Part of a small language model's weights: rotary positions, no biases in attention or MLP.
Each number is 500 + 50 x the weight over its row's rms, rounded and kept within 0 to 999. Layers, rows and columns count from 0. Numbers have three digits each. The size before them is the row's rms in percent of the matrix's.

# layer 7 MLP gate, 256x96, rms 0.229, rows 244-255, columns 0-95
110:467463392544656463520470528519518503506563514494452482571456392433490467516537527436497482536507460523452420485452437512442425500425548517429519512479504473538506455457515515586580424518551543472440501559506524467531547556472547510569405505493527464539482447491441446564486559427529549352
089:525502456471429533511532569501595531603547483540590390405571542577490495491475523535542472553464537502458574468450520460431469470481558467535482541486515413465516553515486462522514429498510388563558483510527488475516457475565482446497542480660552502557473466589586463520495509502400534563
097:400469457483558498531444486541569457548477523580520581583512506464509365411546547449555551474450557559577467418559490452571504536517494552548451462501561629452422431492429346479512514545473479481474490521517480452508552533493525537513465461500499462525587466511465539546525543505460491547
102:504474425517542481605589422500482462494442449458455509479482506439587448503538471494660509567581511480538560482452553581470511409442536510428509596513518498588478481541490500452526513497524593422586473501483596529522464490442565483552492548467474487489541504655521534511513512470528530506
103:375517460592576422504545504512493462491519400457423418505408502569507436460507476579513494587517442495459520508497474484424485572518466555487507456515472545512484579546462592522482473521440560482508490540551460496578535500470559561508505588580496478569469486437476545489461618419386519485
101:506534507571554468509550574584481561555574446559577526471520520534451496563566543499455576581477511422477444442493505452537418491436395480507374538431553444492538533434552552485561462496541570507518526472473533488595596513506512507470530490542545545531587616507479591550453536508485501511
100:500491510508526535517632622471548499525430476490568536514472526416462490544526540538531475467559595479410539555513518523510502431513594578575515479474529520446493455511492500484449439436483623564492368443562468476474520438479527425471460489570486496506508459455393412502512558523578547511
109:516464517564620574500540512509478493479470477529507528560511583528482442503519522511471537503407557594490544535491403484553480415465485523485478468542449549500531538416444489538522467380479519552438502472538518670538580537501489533407491549516486409528461496546450494534480563498549464358
099:427505467515551536550553486513532496553528476523457480525413562520547368505549503591479518479512493467507512461541527430473452516455553573459451426458528478516553482492413550614539505456504461491498489546537517388501458551444388559471450424502545497578479482575519415556554618475405483556
116:563543529435601526488478501606476524467483463536531456523422495494585480547534553530572539559488476497473476532508472440501459535559515636392497496480521579467498616374506480522468474482526505402489526531525619405470431494516550503463538476592491495519490592538511457493503498473401549512
091:470507477476439552519534497494607483433533497561546595492576516501486445569524490560507434455484493659472471517433484415427482564507517493515501452526506456524438498458575540437450327562549483462460435508512494500511480510579534473495477580492530542422494512518533544552452513466482528362
096:484509496473463526542566583481513568459472450534557450481451471487407466520514502503515513479504417470518563474447478519525432531515412486414471520511405438527540499485533508530565422500608459533503546497494496504423397378518513425455584557530486430558541515638580525491454499566385498529
# layer 7 MLP up, 256x96, rms 0.233, rows 244-255, columns 0-95
115:525420491426600390482437452509446578437454576532429477501570498583539511484457502491451520530508518434533469445550487492444501511431466445619529481592537504462427485494526501511551509504472509556504406531523593556473524547499411617520517512513469503568445527508491526499566440509405518608
084:553456495511504549560540605554557404481455556481535462437484447441566511482530478496550494518491521514549436535555551476500491480488502598535571467597582527526468508484541421462495433500562521540505526409479346497482422552503525554590480443546490552454464522496429405483477475412455601481
099:459505479512536564483504541544540514447543551559471485476469472519489472419543460514460484490478548473486482537609557458514540498571414474548544395538546516482516443552429518534432470463530472529451406402503491612445601495518406520492577511584505538443545430496509509463562526454491584346
098:446551516489550567464558521495477584564539582472430523475509526533551596424543560522522474480507547441420467521544446545498430542525485472476405530560490495429567590449482468480497479424477614561445539582486500529473545526484600427538455538448543574499420562575474539464439466572444481505
100:571518504454429534487539446528507547502511581549596498506654587463502574486488510353554508451464588539545478422495523514567450419527528486510478554471546476532526487437457441518499552466562509466508558492462570542440483489498446478469562433457508519550488483536560481524519473598577539622
107:484462467390437463509413414464453544596448467461540480462427477488547534460435426484557448472544579500490616549469496504442486531510619545443526495521442427510496486540471393522434504459496477412551505488465560562445420472480459445607438516493460481441485470574473447506463569508465489486
101:521509514440499548546431481507609519421516539584529564532435514540469560390546489570508493562467484471530531473498457499403507492492475461441514463615488490558552472523522531473483594487417483518542587517494458502396485512391403619567544498534516396490510512494457494545457589519548522460
120:542504487485453473541491594503565472486395469493505471505529482501549556434500553505495502559505511588587518553545598415506524382544404465545535518444569495461485454464561485449498462587504553547504449515480501431445516455505524561468508555548458603468476461581441428532650476497503554574
099:596464543498494561506570501530451525543529482376550479557465498572494520549486432553492512538485521482522465560486460515513483463473511530497403459416535467634557480430393541457624522511501518480545470526506490524532507550472508513489429455576391511489559406520487479533564643482419540507
122:459454505495500563527416498540454563407495447533476511528501487564476505481530501517483521623514441583478538452474457474482468497525528464447443543503425529540601555480581452561514603467525509468535519428511514415458325425478506551533536525468507459478459585575478473511574510385498484576
090:515485473498445490508475424508441481467522567450468558570509418464477475491505449523497511598438367467456387509524388511508518446514502485510516474429574475470496472520478453497549615453457456569501571554525436450457457490410460528586574578437526504515515382417541537496503549423515461512
096:445557513414498434510420504486589555566571482365588486688461499541493505523491576479506502531508552465522514527557485579531490544506496496536512587556448509455508568501491576481551460511546539575440477445549469482472585544493466471445412508517470456457492444516488595481519412507534533512
# layer 7 MLP down (transposed), 256x96, rms 0.22, rows 244-255, columns 0-95
116:510445411491565511411496548457524453516518519475566397435446429478548475494551495483456424459491514505480456530515557521547479485472446448619449523503510506485481466481542503583542495520499470492401409568521632532456509501531512591493509454617574455573531562536449519544567440505425481601
087:547467460523510515439500359516539564607552585409421539518557539512411498510495527423473455467553525551506511406450532516384499507513491599576589546483499453531488522576503457457479517529564458481441510486572512501425418478521422474520461483537516455501425521460556507492511444528514402563
103:508500524457499485498478443557482519591548435506502402474544498461506548551476502480495527483549523453477556568316508475525543450501505541437420531451533448476464566628415456447589487469556514561532424511418479429446526465452453512499436512521471465543504509561513428525505536607430451565
104:461534460500478506576479457486485479456467485490456483501580381569570466478556446457466535476475510552536589452487496540419557556534645490596406456426579632445532527494482454512526553486553425475556544435506513517463508483445454506521495476403535463418507393494523481536557540496505540488
100:426472464581528523522497571552383572546569577458513514537394506517479480513454513476491549466554377575494459548513448429500450521453475477470528482508493667466499545502514521504429520524497498493527458517517550467527551465460505572406468578558525361466562435430502548495517515491532568500
106:458537532542479487489467648562475476544486418500397521524505468602498469477491486461461579553505472604501476457469508398533443576468420531468388527451495483529510504530480538495516450432479536411454521352580517477534512537511557563515485471550419533406526524464456513550518463466531488432
105:581532493546473554469508477437463455481535440528481496512463476493503482610413452476493609564541449547530571543497516529503536558534453499539504451494482752451507513494544557521447496473412420538530502486500540493537448470537551497468456471529445486401491566541508447506438471488522413526
103:482554413408435475543441542513680495508452466473568511425509459518496527488527562500551441498477489459557494448504581536494503530527489472554537532480567411411510451496552510515520456574516522484526470479534511384479414539413562530592530509487513531573555488508517490428541504510414486625
103:516419479444508468508507553565504504514505484508558498473520506453501604482483638446464523436475627532490624481445546573496450444415561540565473469501432342525548461418476452467391468513513567521452452570514477470467500467486515568504494508517431505536536431548431521454485459504486530493
116:459530416525506518486469496607462510579475511514461489479527449469514529464486474529523588575566526502507474457498510451527542517595496546500497525460495678472465532480472500508540514518548476405491570460615588479478278508506480500458495498472479462534462592487439539446511534501446526476
091:401478506521513540552428522422454493572389466493561461534472469536591572549487629478489622454502520524541590542479545484558492499520480532522474464445496653486527545478507476506552461452454512536488535511510558492535540541530482515452499512570511408429396532528422427564485488535552434509
090:518498502549460589435636441424509541442501519536443541403477504472543438539514521485569533522480386487545476505503549498421417509319535512426464500475463385483516532449525524496437546551461543505470501487479468471475606514573510432512584520436495547466490523501508507513497547579470485449